From a checkpoint of a small transformer trained on Wikipedia.
Architecture: LayerNorm before each block, learned positions, biases, untied embeddings, attention and MLP in parallel.
Each number is 128 + 24 x the weight over its row's rms, rounded and kept within 0 to 255. Layers, rows and columns count from 0. Numbers have three digits each. The size before them is the row's rms in percent of the matrix's.

# layer 19 MLP down (transposed), 768x256, rms 0.0608, rows 642-696, columns 128-255
101:092144073091172120150168139082120124095111145131148139134143157117102094125110141143116134107136142137121108105138159119141117147120156130131106087167165137160116142127130137122137122069132147107137157108156137161152119163108101121155161160136070181151092127147121118129123109104162100161142133106115100150177119132135095091085139137151145120137145166116200136129115127121164112090156
094:137156164160127128132118113108087100151119112142097157113101147147123138114108111153096125108136101105094117098169138145144149140162147082134150116125141084119099120133156209155131100138134154040119122116134148086101110134168131129146126159122106091088172131089123084117152092075145133095132154115136150129143167098163127148176164158106127134098124139082148133129143133116112152121129
089:135135179058145122146114114126137145132158154138090163110126091087185096112166128114133073157136106171126118113137144140155138192132104132128127141130085131138134099105159116139109142136138129117096151160117126122133128114118142114143148163160119138186124136141162094118127112116188177147152159162155146084081160135136099088116116152142119127112156123137113123165160146123121139129108
102:146143112132128125154137101109122140121154110122123149169153117124189146121131115111118153132138173128162137145108124107099135086150101121162140127148121123140118178122149136124089092161096103104144148148158076111129108127154135120101129114140112094116173180143111148071112137107101120095135140091144115162134078173157125129104124171168151142131156138078082132162138077162156094081149
091:111106116126136124123116113119130132124106149097116151130117129138118157129079139155151123114098135169158123108107154128138126162104134113118092140116114143103153117065117128101167142149109124125102145097090124118127076195115137134172097113164117104117164117157126071126115129139167127158105096163154121156188169089109115141154098139091105158127106121106142135121105143138120145140114
100:101126160154130114114143188123132105111149132083126106156120092115130124116103108166098098158110126104116105135171098157107096090082118125124103103104112134141112144098148119131131061133115106123104099115079113118160147150125178163098151155134145118101160135151149102143089148161129099135183110091126098116100163118101162101145130105121115148146085160101105114128124104172130120166156
091:088096107116145122126080129152175138115121139058133108140107103168097108126115087137084138122159146089135090102182072158144089136131130108108112165108115148134130174096119152095177128156111102124094131084105092135114122121164142155149150115141114096126172118125181093152070106142130147146132155167142111112140127096163112123113149144107088154132090128142152122148156101095155144125127
095:140154115179152116095154120096122112133130116135175136132129104099107113134127112170127150165122139131122112114101158138124159130116130147139171106114163128149118186156141105144146106113123127106143119135140148098087146112183145074073149091132108136118136106111118166124108120134108123106129161101135146078145101094147152179121152046134082129145103105145101133136147166116149099142108
088:148113123144131143137118169121106126164145135120121110114089123128117128117135152152106144151131107113169112154123138159111098056113127093095121122160134146143154135081135128187110117132084168121139184071143138106144136155097136116188145123170102130100159135088168108105096153133102128166115131125116168116096161124136133124121144176158161118107120201125137129104130136167125101178124
097:138136135136155101129130134151164076115130134128085113135168128117114103147099140151201135117122136110117131150117203145126130131124132126136127132137122113138116156142105110141105179123087133119151111134144074142141073099157106095118119112169104114113136103136157146142175125159082102136135133138121123095126114146110112139116106138104112146074129166160126110160177143154152114155142
089:146162109136126082106120139129110171142163200185110124135134132095121159158120093110107159126098111126172125137130162090149127148147102149128140112075115123123187131109144126117118118152129121099131165087156119140141137125166155132144116100122105136116117143157125142160103121142123125119139109116133145121177124119156128146138137110091146076145154141143144120119149085101148115096109
100:149115154103113145139127139053109172172187141165134132106146150146140105126164146145138109115089121103128169145113159124131111146127109130141149162102123119150106135125113147126179111148114098140075117132113142127155131153125116113141090117108081077126124135155149127133115118121130110096132136137100186178113150081166105133159128126126154114127132162097093132135111095121102140152129
096:128132088153176106140145106131108113115121129130099101167104117125072102130164129154108110105135158125109137118143113097103172156137106134111093128141166137150146149148150098165157123102081137123147095117121118091137110161130086152131129199170132115131133150135116141116126091139098115097201133087151101134154075151117123154091109160117191165119098139124117144135125106109111122084147
102:126109154120121096121113151130104154140144134112139152129102112165109141117147148111143160124066154150153125120098140167177107119110115108140094170137109129140110153111107167126161131131122143140104144142124127138146147155130131121130125115145138112173125138109125077061194164168106103099118152127143126147110101092147152138102108131118047176114104153139112132108100159135100170108108
089:150134140099170144112125104119109145080125138159158149117104105119095127158131088149151098136105133153125150153106106136109156145099147144135133112142104136127125087135113174103131137110099109143101182131152119120055134145133134164128104121125118122133136145122099106106097096143167129122169115103107163108133094150136107104157162131146107149124099155110124096112084121113172134125139
096:119123120137153134121078141167108142122137098133120135150125101142123152140128140116068091130157091134157153129094125130135094098148098113102095127097122113182137101134170112154128113086144102080108180157139121081126091102115088165137181134166111121133137101156115111120091137112110142119111124099143097139119140167118143116128117166151084084126122119159115100136116106182128131103120
095:115155126124128151145097098137119157129118129166146145061119152104134152078162140114138112140118140092139148148114109163102117132094111131161109155144119130083125123109154106179145111089122110086086114151137116118105123118132180089124132124109125123131156125076155104184117135132073143142164114110158133089139112126125138144160108160127110113145100127085127130136178125121112123104158
093:167101118135156107112140138118128111101135109127168165113127131099091094164157147126149124109088135117161147162152144143131174130140153081101116139096103116142126146168076122111158123139151104119094096136135094128098132139150147126087160117118143127105092155148113109131113095108133120127147146121104158101138151180136150135151122131135124141100100092140125125114134124142139109127126
102:136154100111163125145112120093116121138156119122114118134114143151125151151119142138139139121128145120111117136129158122097145154166101156119190172153129152131144109109107120109130120152181071136145107132124120118141161113119119117073086104125101124090143121124128083095152102137157091144110117104120124148123100071157144107152117047073089099114109147129155153148077138126129086147135
137:157095118142131085104108178093127112165163106087122150142110141111158111127112147107108122139096079146101128108132113157123118116112128131144136144112105146103144141154121180143109162142111088144116084132123102156121142145124110146114170109123142143114111111139121140134136141097141145191110122142143130138091134130115130172132178152127117126128124107123099155103129125105135173127132
099:180124157141154142121149135087185146192124124158123127132110107165097151115137119169114122121166137124103098127157145147153153133164149119120115115097118065119130129179143150106143125147148080152127121132070149151164099121139119120142151126127148140134106118104125142124118129110188148116157103103143139108141122126110123129139128142150089166098120098093115136153124099120144130139121
103:113099057131130143124146147144158067123136136124133163111147130106081166143131114097113136165132169160147113131131142138105093069145125121104160119147116150121159098155122125091142126135125144156180133115115115131131169130099161114185100156104123141118158115145092168110157121097143099131148104108143148128142138118113103119120096159100110095165118132132101167082130090105103164139110
099:142120104108173109148184136090113122132134125155112138153091149135097149131134129120112092143148150128087118135154144132119084125133152074143161102161124163121114150093140087100116161117148125130145119113157082099153147173124118105096159112095151145088129151135180138149134104148166156146115153091095125148111133108133133134113122135120097096116130125134151137130120110119165101092140
097:074109134129123124120135147131156099167138149093103135171112150158118104087123113110102140191134152136108148171096152159135132139099111141131109149107099147112084174122137146117173148147117120138138151181133121116137164121176133095151147126118174115157102122140148139081093099123104101136112143110150138156107113159125113145117103136100120115165133120104083140141155121142094094094165
101:155141131142147147120103117157185121154135131125139097111169191107156143107098136138129114111076133123155167166122119149179079131102143139132141110127111114104127123112130170136156183062156062140161089114119128126138107145134153132157100152077089131123120137100118139172155155134148156087144123095134144138079153135130135137141140070135113122157135133131151128104134138115152101151140
102:150131174130065122144106069147107144095122119156147060144144143124136069142121074131122187126145127131151143150155132132123124127103069118133128121151135165107115129112123111098108130176122120139141084131144153119131129146124143128139125123156133163096182113103072184124134146131138130174163141109116124115139146155128157140149123122102099141110102122138127151114109144121148129114119
100:136164178088121193117124115156159117139164131119112109111104118132117171121146170053142136114122121157117107057138089148058149118114151137165168147148120156119099132123167094130096065203161095150120123125132104148140144126133151137140150151121139133133125157091138108160131175144132097134121118145139144101114104100107106117127141121112115106111118147141107133125117170113102127116091
100:158145125142127122136112116121079195114157094139104111107099142151165130200129123145130158116099088130099106153137134123175134122135146148140120133110148140112129137123131134131113122110126125102101146081161110132087110156066091095121154165126109124135122120097128111148110136097111127116138127099123126136139161133112129088105129182200111118121148119133145108125108121134138160120156
097:129120116117131118095162101157135123084172129178117148095077140140103114133084163122110116120156121130111130107135093131123121138120102157199143108140134137145170109136121144111125106144124153104133119157146142183110124159139141134165156140101108161117174088153154145101157081143144117100111143117129104148130173138150097140128094149122122150110105097096119185129137133103155101173141
098:095142082129114101136170119159139167134138138168153105169120114124101155130111113132099103071116158123120149111161135155148122161124178157154099153105143129141128128118136111102167131140163138117140157123133146171131155122113104103100154126099096134131137132135165114101124149127134154158129097087089129181143114104092098078140115133112121137143101159130122141133153095108146104129082
093:159123082150120159122125153056110117094139110190121125168123147162146133129161157161122102099169130101149106122161131110072131135122108079126146145112136109130134117099102135159131117110125136123125126161091123105160143070141092139134110173097148132130155139085093131101158143144147115125105144124099119108113128112165140136092114120150123147103065099119127129111165099177084084133114
100:120177124147128158138095110151105148089153151096110131114150138131107146122139150108104134127125110174158113138094135120130123116175157144111115129141143116114152096130136175133153113128124141115102153093147135110111146100194158133142102141138170130113157099135100094101097113137102143110124138164178150064079122212108106132144100102140130145073140173128138096097167139123115164064086
110:078125101158110161134123131158114087086121134122144118106136104095155105119091076079136142124102140128145115143123114118119129084151088167123092128147132140140136139122084119115143171107186155156159128130130117096097124083131133133143136112111127161150161118149143140104182138119183148145144098179134100084102139106137106145138128096086120141109123098132136146144136132141116104130151
097:086074147154075163121193144130183153121144148161141139130097149107077134128151093118108064117119104119168119143175118153125129125107166100121104131097151101145118220120115078146108170101112134148135138127128102138107123125107116159159135141110159113123118131106152161128117134108112134133138160128131150166121129127147129085106121095113068126129140115124142128104113123161120156123106
094:137164144112130145153164110137108076137130134139100129114163140141160143155113119140102133152105151094127126068119149129136107138148134148103112089127109121084112072150084122132154108110143156136119143097141185123133147168115137140141134135131100172125169115137122132108172126099089139124141141108115111120108184117081109152155126130098098140142163118144140151141132098117097144138148
091:108123106090149129104115126144163136143178126114147160141139090143148176133107116155156117123139101153140165159166109111117135143142114103118101104136129131107152161141071130144148142121130137129118109125162112080130164105097095145128095137164110118088111143129101121120127076114079106105111105164152103124113132157115078131119104085157166153119141110142178085124140119146107170154141
095:123128161110150140106099156119120115099098113090128126145150155141138111179113116124125111079124130084125099183154151090122111117134100112159113134119089130150108160147133110162172089107105158147139127089115138103145172119125119152125135151125144112157136116104110105121125098159135143106132137120084108140150089134101160157129133118134159147115173141109179121105153132106148107167102
101:149095147079118156120146122140101148157081149139078107131142119132118129162140129172091118103152138123146143155154136129071125129163107170092091125152111127111117129130150114132140131123159113121137157131081121129129115139133102119079179106098119133122147150103129141141102089117160067071127152137118101132077133136154140152118133178150126109100131149085109127145142145135138170071132
105:123105132111157139127120123199122143142126139105162146104094125143117121136115131155123094094099122127100135135145101077113136125148156128124137110111170112151157132143111153129134095103127149113134124139112112157152120104116122104100106121127132099140101167101146110088147074158099117188080114121136127102154121130095091120125103108139144111133089107126063131169162127175117163138118
095:150141126109138103132104109084128177120094170100126148133088112126138127094126102159140132114106081138169153116117088132120134180134129128149104102089120186098145135147127142101052140099154136134116141101117069132077124157119105115124160131140111153138138103125138131184111177147127099152127116098142111124097134111138157098136116161108155135108150166141122133158100108137151067127121
099:163132130126152117153121111116117130160127151093134130106109132099114078141124140140150156138134124152137166078108100135136114119103132130145121150117108116120146120124109142075112099166114100166175066079131069128130112118153131157124088137140164176175111155118141133149126135118144079112140113078154094142113132104170120109132116127118094106153128131161099114113146164083119124110148
103:118104135109124113144177144107148142134152082138127167150150088134159130159131174135138112111131095117098122101142132098148136165187125104127135170129144116112097181127092142109137145138120116100119120148114148155132106119089067134148119064143140080081126166117175125116144112096128111141126091153139143135132163149106106186105113098157103142115168128161100130121142118141133125135153
110:136157132095114152110108123184157088127109056118155131143105125077143183097149130139138113141137112142089082131135099113136139136148132123130115126122097159132156108123148136160126154103119125156169119152135089098135111180130147155092122119072131148170118116114145116137168133104171118093130117091125116118152108162114152101133150072071110118145130156151169186184169134145117091143133
095:143128124131096155141087098086128107122117131164102132152160138084172119090163111137121143201084127085151141145119096163125149137151130136153171125090165137082116136125095165164098145102152153186124128106113157144106120100096135162135115123140126126116124145148153076150137168131140138087149129152108115161160072115099153098140088092140135149147115173103129135116113148129133142157155
095:137141146135098158110092142139103122140085158171140161166114136095071148081140110133113120102125141103110154150131122144103145101169137178113130154133138131141114137142129136139118120142152137130111116106093137129125099131139111182146127145120112132111085144136140106090138135132101129142080140108155144117149162159124132120112146108099141128134137090128078179112150139110104130108121
091:167109118096156108116156145117158155090155173150152061132135142151115138129076151118073117095142142143192159139147094128143130130122124138184166097136107156109127120143109174113154113117139125162180144108123120126125133157125140153099152096125124118165149134123107123121128157084162138153119159139090138112140096116116099129133106143120131146101129145126105073140119159161163110107115
114:133104130168138160126107111160122127110133162098131133128134135117105080105110144146146108148144121102093153147088123154113121117105103077144171110104189115104126147076106132132127081153110100126161100088175118169146117110149121143133127147106137096137147137091130119140134127109099124167113124111113117185120117156160080144061145103169116127164127160092087122105122170157105156119153
100:073139130120122143136161093156121092133123129131134134099153140145159148147121090122097109135080120130159150121118148152100150096136152139091164095101108070115138141082103106080130131173096125128132123136094145107129101113138157143150142154128123128142134115141084117098119109115114149121117160089153113094105123110154165135159129128148138123095144167109150120133134151148130159128107
113:119095116144134125147114101227158085092119119151113122153144122118130098133136112104174150114117159155111136131096137151147125122143127087119131163175124123094107100100105147127116131089091085112158132145130150119138104160127115176108156126075129174120136117097154146131195120091140141106105146123127155154104146110111132084108176124136123166099140168151158162141183100116157116133125
096:099132127132132096138097120154108137152149118087126123096142105105110111130133115129114097186137127075099166166083142083132122086175123116091153113144156118141086135158136101149155097096128135145123134155149131119120111117145122121124129091095136119109165132103124137111119150111093156138140181137122124127147161141142137154168057089155117105143188106093145094121138122168099148129127
100:137156127169118092165150098131104135128105110140141151109121116118143085126111083120119167133114139116128125110107168115149125185108092183159141139123112151162094106091111121106147116137116152138126125083099109150132085099110121117135072109144153124129173124122151160090138121143110099114163071103120126117131130084146148078151174114103119139131077148171131153144142102164114093131147
093:133125139093169135170146097151103168146117112127143138148098173141098090114091109075084117130115156123149146125108122134131130130129102142152090111106126168154122154142150140100140095104149149172174152114140138108131092089145147135141103100112135144147127074166120120148125142111112131156184118107135121135116103127123128117149122066137067138157151126107157165158098140113066124098148
108:116179150190134142141128136081104081104144162115185064114150098124139134134092150160116160146104118151132129119135155146169134104120141139121135136137161128138137117143116158100125137131116071117145135118110116124139174119107076113116133175138113118164136126122185105166150142117148144115129137124112204135094136129143115126126145057114146094125112122136093064090101139085116124142133
113:128156082175113132084100162097121149173136121122129130122140113171101104139125141169124151130155146159167133102121166120136130151141136141143082121096124074130095166132100123094133144099105117131125147124121135127136142123144133146064098098123173123130126137150099171150117127146082127112093108089136118126135107080123121132095106125147146129121112111159128165153127141149099143116161
095:109155133155182156151130140094146079115131140167121135153165159125115102102102122135153139107130145177120142145111081123126137162152113129131085139175118086143146135104110138073148120109150177140143135154139140144073149144105107125130131143137102134158107119141153141119083112151169129146150176124131133096116128163096086098134097125136083114100160165100182158095110149070142119099110
# layer 19 MLP up, 768x256, rms 0.161, rows 643-696, columns 128-255
098:108103123081103100123140145142110160107118114122164054133129107179146136136154191103204098124108118096136136103122102122137123144104147113097086101123112118133146115115118112108133155166151131135131156155145140129115133112147107161116115134147149149104104129123107098145088145134133135155111128153157105095117120139134110157098102142168152168159150118157117115116142115112133135170052
091:143086135152133109105157114115150110111144085126187114100150122152093157150110103147137147103127148071110133149112079101109108109092122132126090112136142179113144127141116142097178166144154118150175125139136140159124152137157170125118111132114129112135135109160138126162101135109092105154079118154065187126124127148082157133149091129116123131116094128133115159121137122151118076170135
099:112128119117151130128098147116170125113096152131121101116098119126082099125138152123139084163141115122130128121091149090115074132090146124153121087117109096133137129102153140130132167074124139162083086091124166151151127147123135128204111145131137133147124120123107115142135087084120145168151110141136148117111134077094174191106118108142106098130098108125160142104153158115129142116144
100:107156123147130160133169153139095112120138092127129127175139132104143105113112126142111104112158074141119108136109140129178128108151128122145125116095142102097125057102131157111117125124131129161125110135171123105109162088140127132150166147109105160134099123177150194094103104122094116118153156123131131118113131186133133122078125137124113110146105099187048130138159114149109153121145
102:149121144099149146143132080107130152113099117192134137129070111151135115135127110148175124105117105160138107142123136119156123101152099084150116139112138103108121111158173182144141160100133129109142135129115118150088114111144129131119136088155138137114093115094115148138130134127120163110055151088121146139130103104111144129119118127141130112129143117136136137107123169114115135127125
091:166140116103149097139096147138140136145151164168113089137076151091165158111137120135130147094148067116118169161146150122084106144099150142151075134119122126104162092157137126131114148173159119102096137181124165122153145120111126117116120153158146190162090150134095166131149126144122158132132103122144129137099134119103141133125103127114132102149158151134120142111154137144121131159130
096:129113154114113144116129151135122149145135137123097168103117100152125098147074137103114099123134159159130094136176163093148100104144135123135133144106099103091144132117132081107067117116152137158139129140161146129151104135123167165127095167149122088161125104103093143143118138123166090135110177157126105194088140092116115150151121177141188143134116114128143123107160130141126115158148
093:166127168162109102116095142122116155103135106141173134111160188138153103127157063107145116132127129170120123103129150101084159141121139177152116133120112148153139117106106095079106098140144098158078122154137101168124149132122112123137107127111127143133147131158180156131099132114158097098150128106138120162190109133133113120119092098122150132159151104163123133127143114100140158115126
089:146129141109158142137141109107121126174130123075082144120106105113099137109197125118094132131152110122092107102149115136172088133149170139113064138134085116140137118157115154102137131100088137145124138118121144125143111164159085170090121117141089157163115171118133129099132126126135121168090131165159123134167153131158099113119121151115125121119131169172135160128151126150171145142148
094:119141148107148159180134117101142133139123087130132184123165112129115100117128147137134137080130135115080110129110095135112167129069142106120128129119171138124108152139110126128123127090126168125101124148125099118132169184090146117087154107131101172146163119101125122113096155150089177164112100146154137119057119137152146117105057143158113146122102138128109124176185151180115111132155
106:158095135139153133138107148123132102140153177160121139143108054169110132156137146128122179118132125156141126085097166115092092097122150110135107108105129080162109151159148130132117146149144149138117138128144142138073127119123108127155161129153143084107156118124099170130160139127138105168105174111152146034165105086159096118080112109129170123129127127145136115114094126124114133102114
097:154083153146090160139172113138119137152085133138110157117150111172143146136095108160143099127120089090122123131140097093083143101137135120131095164106092107117120156134131184118132127132129087136131175150114159133136189133162132163110128106114117113103122146104099129163142126085143117107198169106105130123176136084133145136134148117142143125166148129127124097126143149112151125136140
101:110164138125111104119127163118101112112128117140142142140079148119113141151140131143153099152194096131139090144157155090103134125174136131120119141128139096104152114080124134143133128136121103117144105099105138186190125153101093120141118139065102109087154103132147112086115113156150099151100070124163120121120139139123120097165106152112119129153100127110154183122115152129155123173098
093:123136135195093137117098143119088131115139131123120113097147094100172120132113108088150175118142137112130101089135099107144112107157138141162158115115119106134123127147152085149154121132152106138162093141064118147141165154167121096072096115126170145170158130153179181118143162161090117114127115135144119156106132178155164131087112170128136109132102108154129155132184098095134104097140
094:113091123111130130107142144098136154135180137145158152132105102119107118101100141156165154095080165136114101118122156135127120094126139140127129124128188138083108141165142120159150106132068107109153130095107129118150129133116165100111085090126130077084109164134126129138129128173143121118127162126184108141140143124153149151092156134158146148124154128085116193119098145116122102099131
095:123109115155092081165139116146173083099113151117150138136148112140144109184108098148108112116139127126112152103110158079134117143158143146133154120119128152108151112136131158133135133161098135167133173117100161164137138110106077133138101148119105117097110138155134144113102142085145129178080135114110125096123116132139170130094129138134181147131162117137139136104077145120125123134167
090:081120107132122143108160135111111142142153116105111150130122146127127136113147117129146115124133135109155102191097123085166086133124121145113090152128142167154166122124144190146146158153128118121134148105163161133130145150139093072129119135147110150118155121101151142095084148107084108139100141104156121155087141086106167150142131092138119117152139130094168107097125120065133117081074
109:098147099169156125096119152139112134104138113095126106131113158136138160096140125117133067136169151123123108084114155066137136161135129143110145149113150133172108129145123123147129150131110097148119111170142139134121146142139126151112142085109122111128124124164142096152118100137126118131143133145075137141121122120101157075119157113150137155140127113116095152110123124173100152170167
133:113140151108119147135147069145124121102105143159132130129122133165117148133134107135149152124158180116152151152126141106111132153147130133098138140110141122137116093104104082113159080130157168119144181083146159125150121114148150130149095134136106109170089134120133105123123114167151106068140118111106137119149111106151132106117113112135157140124104138121152119122121139144112086125131
098:110111085129130154138125089095112123121106129105143092118113165111156120099144112165124092131142137146167175132161115116167114132123172099159130119131134134140130094116118127116088113133164146148135151117128127133165165116095187093129097102149133177144134145126121082134135124167133102102100122093122116099149096125157131093192142124104103141163126144143098104142140137144134137099137
100:144157124112086135129151159146151134143090147126131127127084122096119155139095110106152144151160116117126131147143094098142124147108114125121160087079137107109119124142134137125105092158146098143112149140159132121140134093081173140104123128179124112141109110121081097117145126153089123120118159108123120172110124134108071099136095119153165147165126101160149160150124121139139162128124
100:105087092118134149101114140108095130103150124093147115089134116122153173117096080166117182089109096156153096136166168094157112130134132137134128147140147122133139135178115157108146097149125128132131113151120127128141151134107156151180076101140144095119081139136172114109128134112164108139106116093149109123160090118129095169152122142139125104124136128090126121149074162108116101112122
097:146138133096115190123136129128103162162142157129168076120123103113101154148120156088170131125103147107140133141123118112150168146116156132098113157138095108118111138187131151129130148170116137103101113153099123118151156130125151094146123105153108088165162122128140132093148156145153148106114126157094117078134151126134129121137097119103124145105126143145133117109143125088129143143129
107:141153112100150129144143134130105180084143099118138173136131104140116118118118178128111099114128139138081118111116123187109084155146134092158095091120120109109124150084144140133120120118131093124124142113147090075127154134119150156115146103149160145076164123118092094104142099151131128147098134142138104127139120118129130119173113147147120160158154137155091164162139100142103109108123
095:122138147155129121141139130104135107147177123107099182154114104130159155140150131147100123113127156100101112078077139129132131151158148163104136112107144110146147116154161108090122130140085079157106147135148126091116133124127131146112160120087114082103114126175167116106096080141126107105133118175135146097151123121114133102133073085135126147098119092154117154086115118109128142168139
103:097121103137169133171088115147112088125135099124105168105125135144097088150132168132176129072146056094148110152156141159174136083138130122112131138107101104139104140111116173146137149112134155140138171092172117117121117182110131126134160134127200080135132096103113136077160099132102169117123162147133116151170133143111176124134126126173149133145131107140114144112125123124142153126166
102:080123177116158135131152165122168162132131111128137140139143121114162140136116140137140134143100146120145148132128115155091126164139103099140145134160159096129119124131115145101099097093127065155092059115120140123169153126130130147090112114129157101132104082112118149133121088120191150108150117147060148086132151155181115139156114140150140147121175161118156122156163139120124098113166
098:170132110140129123128133116149113110131105098087110133112140150150117147111135091134105105105125090102118097136099097090119123127157108110112131175149096160083103121124096118083123149161101092133140142117145154120153109114166141106157164098154120104139108134123089126069135089132167122117096143152151119136141165099150150153154157091132144085169159142139163139129122144149122131173110
108:113131118117179140114081122133156098107121158129129116076128108134167105142128112111147140147143098083138107112113102116128179114149100104151148143157110141141126102171093148115090087126103140138145117127121086121106126128109132143147127132119135124132094140120120137134125088139100103135115118154146142122146140147148124145116123155166142173089139120113120133121095178166159141133113
099:128135137086165128168128129145172103147191098110120134098147131089108127135120140075141149141115103114098139106142128130141111137142133137109136137085121141058119088126141115124121150125156135106118088142161116140150137154106120123097154159150120142133119144133184144137117101077140161081136120116133140139112101122095167146180117151124088096103158133141124127155125134138127116125137
097:123130097140137167149194103141193085202129110136113141117129103145112123098094138100116156140149125145135147151125156112113148135140147104113093153133085104114139096075107122125117153105112090103122120122126096111143120148136109138118132136127125082144099088137109145088162139181170158109149105124113121067124154146129112132126129145150137146145140124130140137111088106143156152142119
107:130095140119125169154130115134133145159128128119136172125108086075133197185140124119168151122115092114099132116113125118113157138154160165138149168109119114133131141142157113123151114107129148111118121106145109086118129128110093149127137096142113110134160112126104125120129113143168114170109147148086068081153099114078123116126121119130146139156152120193102105105175162131134148116139
097:132123103112154145121128118157136111123154119136160116127175124110168180147089134153089147114148170149108131114108143068164109142152097136133174166164119115151088052132100135111123124126164148130161140127151148101162143099130142117095138097097117139107106136162106098109138101135120104156121100114134143102150132135174132140114121132116113107085122129120108156145122110108132142120102
102:147114115127110143136146126135106159128140149111107094120092122142115114134147131121121113091160208138153148123140106149138170132176158121128144160100114114127133120179108130114109104093133113134148106136139083112089084138135155133161098103127127129155090140176120128115147111102128087107103097123124115098139115133125127111148104142132132144144082145124117128130126099150155110169185
100:140088152140121128123096134138129127153103142125146108136108142134157168160145127134126139118099154140102127077128136189150107145133117081097109137153121151123106164104162163104163115107107145079173157107155110160145130132122136147119126107125107118155140142102152139148114091157161150111103136090136153125175141094141152104119121123158096123146118191103152119143118104138130113107114
099:113131101134108168148194130152122135149132108123140156151111083112144099127130143122130136141110166115146144120098117118125135108132159126086118114142099149100099095149168154119089133137128148094126124090121117120143127103125141145114113194135144106121148154114165144120087145119106157150128111116156116126102145126128146086138114116141144128159139123160073135134117087118100164119124
099:122116155114162133102120127105165083124164087134167137132131130119101127152150167151157131156139122133092090107121120128129125151134082056131122169155125149154148168141111128096116087153094100141141119115175097111115147134138142175097144123155100118137127116127129114145140162144110109115157137131141126163188118131129145116160136121134129182147128170104091123140149121132119123155129
099:148139153138125060127117121145133079141129181133144129154099143114131160137125156133153125098098106115142139125117155150134109099105106092109133104124144114141121144087150119156172129169143139131134115153163174118115121149133124180126146171162124117151109123096093103116129113106163116093114136108132108176125105129117083116120188123111094173110146087148114152099151109126136146097152
102:115156088123165119158154140126113167167128171119090114085099078078155139132122111116115142165152131146135091110144142137167097138160134154138152109120138087106116108108089143149151160143105147142101102113154140072190121115119128128142100111073129116122136150123142137128148112107124112125160147154106105130154168126185121142136099125149088129112066153151147125115139152096145115137135
097:122170103103094115151124109132098095113177112131097164126161120135154153176144170154140117103102108085110119110128092116118105117144161120086121112141120108146090102123143139094117149124161118075123154158134144121137112150096129167084157118128129101108114083119118146136135160110073139120109162142123169144185092116134142159127096149138158127119153099138141138063115089123095134110151
104:134116146103141091124120195103159189089143072106105134097122103080111131098128122109115136113092097093139120132112118136098129122115152152135103122140120141128118136152147131128088125140134135135118104153131095133131163140141132125130175121117146151121106090138099086132086143120133139156115144155125136145097091129141136149147114122109143118130105108121131132132174100114142149134112
105:140095139124127141100171159079129155128111141164080125078147120151127080176105153143130180114129156101127157099108157129115142115099156135142134173127145118159071162146120145113136115130132175112140062122112133159148165096105086156162144149170090135122117146150171149093115143136092126117127094142130172129080114096155124097117097135158165123102129096083113064093117126120114189139143
094:119100102134120162100121151104116128091179115144160104165120137131117117131106134134132130108085128146117118138132141145152162158113144128153124071136143145136112094131133134127118086154115124129112125170124152117137106098148079108093117136128143171057133164101117117124117146103138132157096137141197120108072101143189133137141129136127133123139178122113134112156116114083151103091149
097:151118110137117139122138123142156125136114144112145121164098065107147152138160147145132086105118099115111162129118139114144100133112134150136147136156151103124139125138142127122103126107107131078159092119118142136128132111139149170141144125095148121099119130134095153105158126112106170079182116155161110139102166108145136090122209119148140123149134158121175160106128089166127125158059
090:090125117160158156147094134130143117136124128127096175101078103142154108144134148111157139124110153118085132127116134111109160154102144112118104154122121093151095111141141167130124106128154121110111136149098109136080114135118090072120098157133141136153118097123108116148107120127171142081121128159120128114123100120095133124103188119097166171164117124123163140143086105120152159127126
110:113114121105142121117125177170095114138128152154136137100146138146151125181151133152164120132108091136117144136099163169147158079121123089124127100119130080147123097167090159129106103101109128127122122091107131127136114139158183078140150133139116122130127111113146133085137144104127139135107120121125125110114095171123131122052178134153106183127114158100120126126092114163151128152106
104:146121114152110141160101187115128100111099116123118107145143107139121120121146144134146125155181137131138092145111118070130155122102121094131128114146085141119108107170105164121095097149121077090140154122165117178154155134106113146121143084105131099162113151146133126127146109121103108133141147106116143143134149090137084120111134148095143143146132085108106106127104131125136141184138
103:158131128124103136160093116132186147110119150112161120157129123145166147082121119165159118154115085116119142107144137114131107138112126090115149110104139120123125146148168143110131144154140089122100150120114150118105170143122133094123102134136133080119136149120129127124100100141142146150143150138142149087156089132103168102162129144147081174161128108148076177124171090165096104138121
107:150156104119145118120163092124144167134082162135122136172112131131136142105119115106128174069091124113157094094170120095144121153112115134149146188153107138101145134106119123094154179173153099143142138142122107124148138143170115147124136130143125144125118133128116124148150108128180154141129106132128131128108137116143142081104114136102118163151087114162110131095159113142178148100132
105:141116115115181148139099119101099091089112137103099140109166127119110157100140124165154147133138079102122108144119108102111114154178093085093126102158103106161169117165162144150134108195129113162134107112116104131115137097161121150143130136113159118094143148147125152136123071150181201102132123144159141125100124151122166120104090141152162132141150145133158132120124084132158139163121
095:145148136184150102125143082183124146110113169116113149161154109161113157110177194146128146152148107117128140125125175114130147114144159128139125139133086105117133126099126088160117182166136079097121113126115125077138175143128097107110114133157109157109110109117106088144117107161160110100119115114127144141141136131123127134127111119140192123074104103182121131138092141153175141148140
110:126152130116098114104115156147103145169134122138103164139130163071160105160152153168108128085099088162116095139129145090119146108142129165102127126123114091130108067145143136087115108116120098136154132064168137137146126149139140138105165142094120130130128156165155136125138104093104152130113133146125197147162160119155120122119127106117156155103175148082133060110120104161102127115178
106:129105124149108096098136143157114140145136167101168119147151165165088118128123174157120149109157124163119153102094156117109138117132150134164103135142150080132113130108132119123102143101152145145147168116152106108163090161171102104090114062145111101146133123186151128118139149113119163139125147119113055141103114145125111135132129095160165165138083118129096155099141107085103153126137
098:150139105122120117117147087150137123104143139088130109128101125110160125123130144138111094152050136132116136089134137147128119103121150135117155120111144083140095122086093107112122115121138135119117145123184137107173073100106114112109125112103168140113112085143109126164132108158112125153070130134116167148152121150119135134162146104104176145185145125162124103096128151135107145156142